config.toml
vocab_size = 1424
activation = "swiglu"
rope_base = 10000.0
qk_norm = false
attn_scale = 0.125
bias = "none"
init_std_qkv = 0.0292
warmup_steps = 200
decay_shape = "linear"
final_lr_fraction = 0.0
train_tokens = 199300000
dataset = "wikipedia_en"
Each number is 128 + 32 x the weight over the matrix's rms, rounded and kept within 0 to 255. Layers, rows and columns count from 0. Numbers have three digits each.

# up: layer 7 MLP up, 512x192, rms 0.133, rows 100-121, columns 96-191
# down: layer 7 MLP down (transposed), 512x192, rms 0.124, rows 100-120, columns 96-191
# gate: layer 7 MLP gate, 512x192, rms 0.131, rows 101-121, columns 96-191
up100:169096132186126126143137112109040080114124123194083037150109110116149145159139068143092165107147146102111125143117133131148143121162151121134106126198128209108154164147155085134124171131102095089069181120085100154102115079086168082100115153109116159139173150135152154095095094157176155133
down100:165125151088132118126169105135115161121178217181118142115106116145149064141145130140179112119160144186115170111134082102090090130106117176154119168073170163162155088125120122175095111125122091109132099134122138154106164120105139180135114158109143104121170085143161123082133153138176132111
gate101:181149107169117130105088133099106094124193118099098108162099112116116137055100145084115113112124108171073154092188095150185168167136125131128073116113173117109170123162039197114183122151177169126123142198102176064089170133139087143148135157123091156141085086149108148135176138089155169167
up101:126126129105112124113134157114143158115093178139121095102127126168139135066119169099150085114112104102147152168183125140162094102184159175081122128106059134134090159095153131149123147148143062132096088134181159147108181093112156163109071119074172154123195081134121098115117121105115080094
down101:118131120102148120109136077158171189116116073142127162076126152145139125142174111118159113168149093115145146117107142116176112102146158181129080174157113156098095059132212141119126136159165136196070103060144127119148119079145185094152165159089089170111141170159085149147104123137121130133
gate102:134180114124126072046194094129114153120106116158147131100151069133164162146164123118116099171136144129110140122165152142082172100124138160118132098098091168168150169143035112153082119111105130110119139102174105138155139105102106191126170109127098183153118140111161178122119141118097170160
up102:100162142153049167168082148132132118106106095134109135141132237130098164132055076101187088090210080112149132116075088115157119124118087174124156130147175124159108101133165139069113147134124062211121128171094170086151169149124142072153095136127163131134155128108167125150174123127151168088
down102:091203136151103190132057144116122108090168128113128089157133206111156161106116120134055134144169172156132153142071107101181159214164136103147176119141138087111128148135157117128188123126133097099156089138139142090101144123157127128134134103113115066122113122166090087143144118105128163086
gate103:131079129123096161120154159121123129111122078099139137144132163126113149159080159208098131166135118155107184152183116083131177216131115144239124123088155148170163092188136168124105184114134111169133090165101152196088201088152036092103124111163137152129130182112114093132120136065192143074
up103:062154112114103095129107110059128195201116170131138117130108123127149112119151130107138110133169107090085075125124085106094120128134157171069118175137169101166087169122136092188151081135124139093147124090177103053105125162176135177187102161132099141126116173095201103148151108104058131161
down103:111171109114089144096090053059069118161146151128151099146145103117107135122154107147149097076124175152123120148182115125175154102119042154093125101187110140137141141096105031147163093122161123123073112167061119092136160153122090152111120173084085155119153112120141169161157156203167148146
gate104:127086156155105123166105126140167121139137074087147069113116141117141113104116127129145066119144141073160168179073145166120193099141130176117175082082104119162109197110169173121185120154156120092066098123180098159129154151109068111141107112127144092109041125116134176127099099078176143127
up104:108126130082142125142118103149103112111137199188087167132105103089101092163152151103166115128111182150063068128125172093086052119112113143190071123131123153145140133077068069108146094083105117044201183122115188104136128115124139120152082142095115207085081083112103105118182143157129149111
down104:081116122157144103147140122108116127126167096100111145101098112186045139137112116100102164165076084135125093177178172108122109174165129126157169107101080088182066178136140061166117090120131132156135111158112146136128069117154127143122119108101064105122105101129178176161199088121061148152
gate105:082142114125150158079120110076130131126199144105151124126117095094159109106049153139078172094110136163120118118096112103154150111122133172097111102107163185163159106079099147105158141129181150151180163133163143119074152155177147147148140115171173128100100102204149195147146107158133146130
up105:140151095122104126105118138145174041135109180113106173133128126098110117124162151163115130149167162120080145165110094147169093129114092121140089136072152113151127070138104113126137110142176152147102101154123169184063153164095150124145124159124136092111104101150148195199106170127121123126
down105:137112146098185086183134140124151106204079161127115162140145113159125116106189118095119046101188142123081098123132070163159134101117155132126132142196136143137106105125155135127186048123149120094134102127107170127089148137124133110140133149148117149112173101147071133160174203111116154125
gate106:094136187129137139084117062134121163157140096052143086130145165149120133206169075109100147065128142163114092123055156113093087128128133137108092156182207189085116135103070146215105122125162095169105164053097205104110160133144116128214145161149167079090137128083097162125111085128118183152
up106:072090103113141194137091182141111072114105123132125145156127110115108109117140129123127104194162081067158080087136094132126122142123069129108142109123044081128057174154171107052160143153122130086113140133136143180185160140172127160154129151115121142203129198085130145076147069102112079130
down106:147095109098153209108078195134139143143094210105120162128121117071177140079089103070096061132101093145217110110173124113135111167081141122123099131154142146120121162173108025077185142183110111090094159157134127143160099112097104123165096075127126104104130183134106124098202135140143098116
gate107:098127145177185181147153104128162097102164163127115066136129144071102099142125085146135116215109161137182129146088127099110186139104150083101163095134133142156108138137146143143118110215106118147168145127148141130102153092164054155164168144162141080161131122149106130130085129198112086121
up107:112122119087145094180100141108164193136178184150107112161114085142091094140141085055106143079161099212089103135107122075143088124147107153159151087146105149107125144118128159125144101150150123160182113139068200156124174127118134135135094160056176145127116131214117165154148180076174150115
down107:149115130112099151109115178107100081069114101143134105121075124113110101125175101124106108104095157136176118166165122151143159155180138073147131132076131128092160168128124096116174140085094163100154151144144106146077100188171169159094089132172142096169165148096142136120159083092118117073
gate108:119082073172106153038103142129137148169125092132139163138123123161206159095132142147111141144116120073092115064108149112117114148128145124160124169137093125134126148172154128135099135130174112129106125186142075087127114059174101116111110072188120131141133036132151118157099146144137114076
up108:093150166093114085153095133146115139043145135114126130106123096142146105188102101138139127126099139127159130135145178102141111132115070070100127162113160179129161162125138099121078173093127090093155122145137070117123165125105117143151072059097095126149187161099121131154152085171164132063
down108:162117135115167127158145069137126170148116095064108139149159042131147072177066173098109126112134182150145106131156128112107086147106098102153135136127164099087139135077096153161070138159133130114127119155120121129108167150175106133175122127108130142143191072111085136155197102121063153118
gate109:124175144137111075114145111146107143130166120164079093120169140149101151117122091116141096118119083142143180132107153132128119082146150157150174122101129109118129167143162145187099093110137162118123071122166096165052088137166154159106122072123159135167125112111098083113150116113135101131
up109:091129121136133062188046099147102135172115151126135091122100082069131149098084126151056142095119077142143109105120067137126125124059104114098160158130121127104069155130145138138142140106118131105101117134083151136114172190161075185084095100130171164160136161156073107128157104103151147141
down109:143140166088140171104117082105136143095163114121146114107126104123162150116097110118125088107155129151150151169116182132143099052099183098131070135161153144117102103114119117081092120159137121127164077120117124125175141103130179146092135077111168113132104129137095108109126126161126126104
gate110:130139124120059175219116131069141170222118128141161141183107145139071115116156133062092073135109112118115142131105126106129119147109100183101125137081138126124090121077135140112133137158128131148157141091141104106111183111119049113135162221166143080137218125117126165156177153148063115153
up110:130150140148060158125133152167115176149135076080139098138164111196131160118120131057114102103179081098121104108144080091142111213126138141109100109135128094137045109073145108085145152098173087093150129111110112073115162106127112158122121166118067063165141114120123118161183132192141143188
down110:193083135124134120140094126145148108135146160167079101103106095182106127145167125084187108134175159103133149086123081143108140073131102120138110123149111126171182085142125135148110170169133135137078146110111070140098118159121165182097085075134128123119103133115151097125113151076102089135
gate111:173122071123135116137144106094125147172122118108125140129091107119137101111143150112114126140107139134136172126153127094100116099159187153169093173138099123135120166157115110125142078158143106186124135160130093069166083140088102201163163118109151130118134196138150105128115185182073149095
up111:149157131166133142117101131124106112098110102089127144133138140119137148106129052106159126120177114140128146128084122134173151153155102071093107054101128095100096144133129160122106148093104208116129199071178103111194173167144141110121110106129134125087123127130162142141152121115153118136
down111:125115205053136176189116085097112100117123087140173112083127090208137176129108121133118165108171158132119086028064150121150157130157141079100112101140114090134117095100090140154126165149117199067127132094073177148149119147067123071177175154187110121143179101120201154130134156103114166125
gate112:116121060086112122165135106119103145125081141165217128093093138148091151129049106112206120127132092083091155111140125091106070106155089176138121096141086156111096135127187192158131095078152129152110138126136131096097099129158135127093127125159110153135163116107104115151117161128138103096
up112:106136160143084159171058082128122129101176123142159145125167141078150144106073131136089148153112151101170076186136136135188123106068094130142182158094150190132093155120153111099147040150084157138175111118154133101144125163217137149153165163148175098130135147159165099085150130148097119079
down112:095089094178179109147156153117190107131112119102109105176125109190167140122155141109142109141085121063151107114158128125141142128137103151114099120171140143113062145153136128102064100026139143152178092156115141108099101149138124075094137115111094061115138159133139113132118115071141127184
gate113:131089090134162192165143135082129140139100170127150151144105143143176138117168113126107119091171162103153175134137104150126130096228087107184162121123078115180097075135127117131116136149124073105073087150138075152103138135100063111122113152140119148123164099096138088133133114170151162164
up113:111177143159104158191106157188139156075135118119142137109063174120129196119091130162135117119140090138141169126084155085144092146088062128090094104144146135114170197131132088115144114171124133153094122170147099162086094160179126157126106161108076128099084116172157121120145143119124150157
down113:178142134107144193153110064104111117109115124124154189137179170140127088152155158169122116116161087132116215089162071148108168122145111131154122148080133091151104106151109145095141109160149128066038171134135114144151118095094060176132125085130125158160190103091135098094088091154069133198
gate114:123171135121123133194131158100123124084061138138146120087129148123104166194166061102079108110107101135140110150169147192091111113129111088154178100135179174121149114149099063174137127119133133122166131163153124102104075124120162155055124159116139142121105081179135104139139104136099090158
up114:161092090129145110100144136097145130144122130115161137175160172124141132168084127065107155142156129160121120122165134106136116096150119120136143084179153127089108171167203163127130141195161151086122143145137134186141156127126086150142113089142049094094125191143123097165119130109105096116
down114:061141075099180198115120124070141113085122124146190167104117075152119115169116164107086102126105203115109142125133128181073119076128068089137137126105183126195104120140155156115162117166137168112153099044082149121155167118129195099102100141059182174085169111161154137151141078163114107121
gate115:139184103128159071142137126077095088088132146123167130152076072072148114082135185163154123069171077104160119158106080132114089184120115117114136129167053166184105125052091147101162107113144041087093124153079193059087111130104106076153114119188172133154094191118165090120145161097150114178
up115:094146134087100105074103184069129161103150157143126125094118201155161085082186170102127075179155143155106110132085115134131126185115152101150182210096131153079152116151127188131137090131109123137137140152076127069140141092071142159128181125097148143084125117095136166112110144101143086100
down115:094120123145096107149194129129111124119150134097170160159171079111199134178168175078084114099104163138160080138097096158159127110137103172151080154131088163163157042094162161128112083069176063170147081145154116108094156129095084135170065152134192164177134125084176111148152171137132128094
gate116:201144125070083181081114106177140119144138142133149138123069118086136149151176118113205132122150098082152154114140114117180095166127103246156137135166145107179111168100113106136108145121173156098085204121121119172112164138136148114124123092104140159116131134132163134106119146056130182166
up116:124164092183157140125173116104124132177127189138134123164092147078196142150189124082145144090086099109103112133080174201155100144084113107080166146038112159162108092142122148116138108075151175155093145122184129121176141142113125105189051081128150069108138169130205157122115139118113140107
down116:095102200140132073117100115121208144093151101130123068156172128129151088114145136149113140101131138126167109139161119102106139122147165134141127109126142113126097089113185145140136112146160094124127082112113199164153123116112154115115158138122093165107124121149143184153191140092146164145
gate117:120111132101075130149160126067113064105081073171110108090103115106170176119084138170145108162114130157114174114132089109105075152092097170140131178156145122096154139124148124015127168149107184062079141106167107108102145170099130142173113149149154131173121093109152130121138150129153104147
up117:138124033168115181126121149079136070125058043174076105125110145109083198127157152155154140146106110141125178152100168123110146098178130130089095053139123092158181135174125054168179143111124140110128137110149115122168146084165153145081123104122104102154067070107121193114174151127118159156
down117:127231141139093082150089115105149119056091160090081139077092165173087127102143168164150174102125136125149146177073143142184130137109155166147104097081107143115151189093148048098198154141078100130084125128150226105146093114154167191170086129141118055192104095122100141158110128146165154142
gate118:110112102086160123120132106148107113132109160160122127141161162197147139128131156193112063117096112147147122078077116110190069125157142136130072137122152133111181119161127113098108157097155130107150160154141050060094184154124105061102095167136164153112103148149154164109136125113194139170
up118:081136086126081158139098144134111046114125118096121132138115066141159142135081143162115134139141128212120143164144154123131094124151157105112080116086191122124221084189105203120126113122168125154101141097202136125132148114139095095146072140112108054106170142099162153132163094193167140125
down118:117114108132131167097128143122171112111145158120191163143130179133139095130097120131166158103118151120101110055127116148132135121116138089103177132163138139141125115133108049124168161084122126111149107082149117114091118141114164132073136127116137122120134178129094128100148126107160154082
gate119:141162141100105154098107178174175128122139122117115109090155158177177108166071137184166100107090135183073102082138147113182128104109077092141088135141146144128169157199170130174015078112153165118161166144096114141165111120106142117150124064125116126103124102168076089110086154113160157103
up119:085138128088157153135131078080152125101115106152107135169160123129107133113121142090087153104146140090174072181118080137081151121168155195137126111105142144133204087153119130097147135099119166124084120103137129103102130138166123189108163117183137155143144123093158140162170112155132096183
down119:116170085149218142114112102082141118148120126102151147130115131102067150135081074132119135122103082099109101114113129135178122106122190153152159174120079089157171096086131097131099128119154107095133168137117094080114150127119116117081149145098136083109093125135098136148092135124099157105
gate120:134140139136141133145203103085110160187187129092135108081154076118131170162088091093089086148134151079111129133126177122079105082101139098096089124136126174103160115109128088136136142123157130157154103169120163107086120148130091150139162066054106101103150155125135082137093127136139151135
up120:171147136164175126123090129112078118158124145060139142135179121142132091151127150151100132089085142143104088137174168150118140150132180114128082008145104134130171149157123136121103066082114109109084077204200098148157105130147063097106111157129106121164090155154106146076146091131122144121
down120:159145136139105130148182108134084210139161075062123113095086111123161152099097099087100099149141102147112122141129124151092079055154185122152096133148101106105105145150204135130123135130145115102119185144149145092132159106149084101187120130084105117162193132096137039115152115183119196125
gate121:153161146139133165111141195142117201100188154084172113124155134137108156151122127182097102135129159133152142133135162112089114110127145150109153059066140148134111098120093184153102153160088091093080114093096140124111131120102122095120091190163123134130134082181164190103065133147120163112
up121:097101087154179109147147102148103168176106105127159124176098167109115136123117150170165146165098151104162179118131119130111102128115148156125138116136141139171124121138126129138136167082071147053122123091128139095100128072113120157105082188082105198086125122128063116145153152108126100132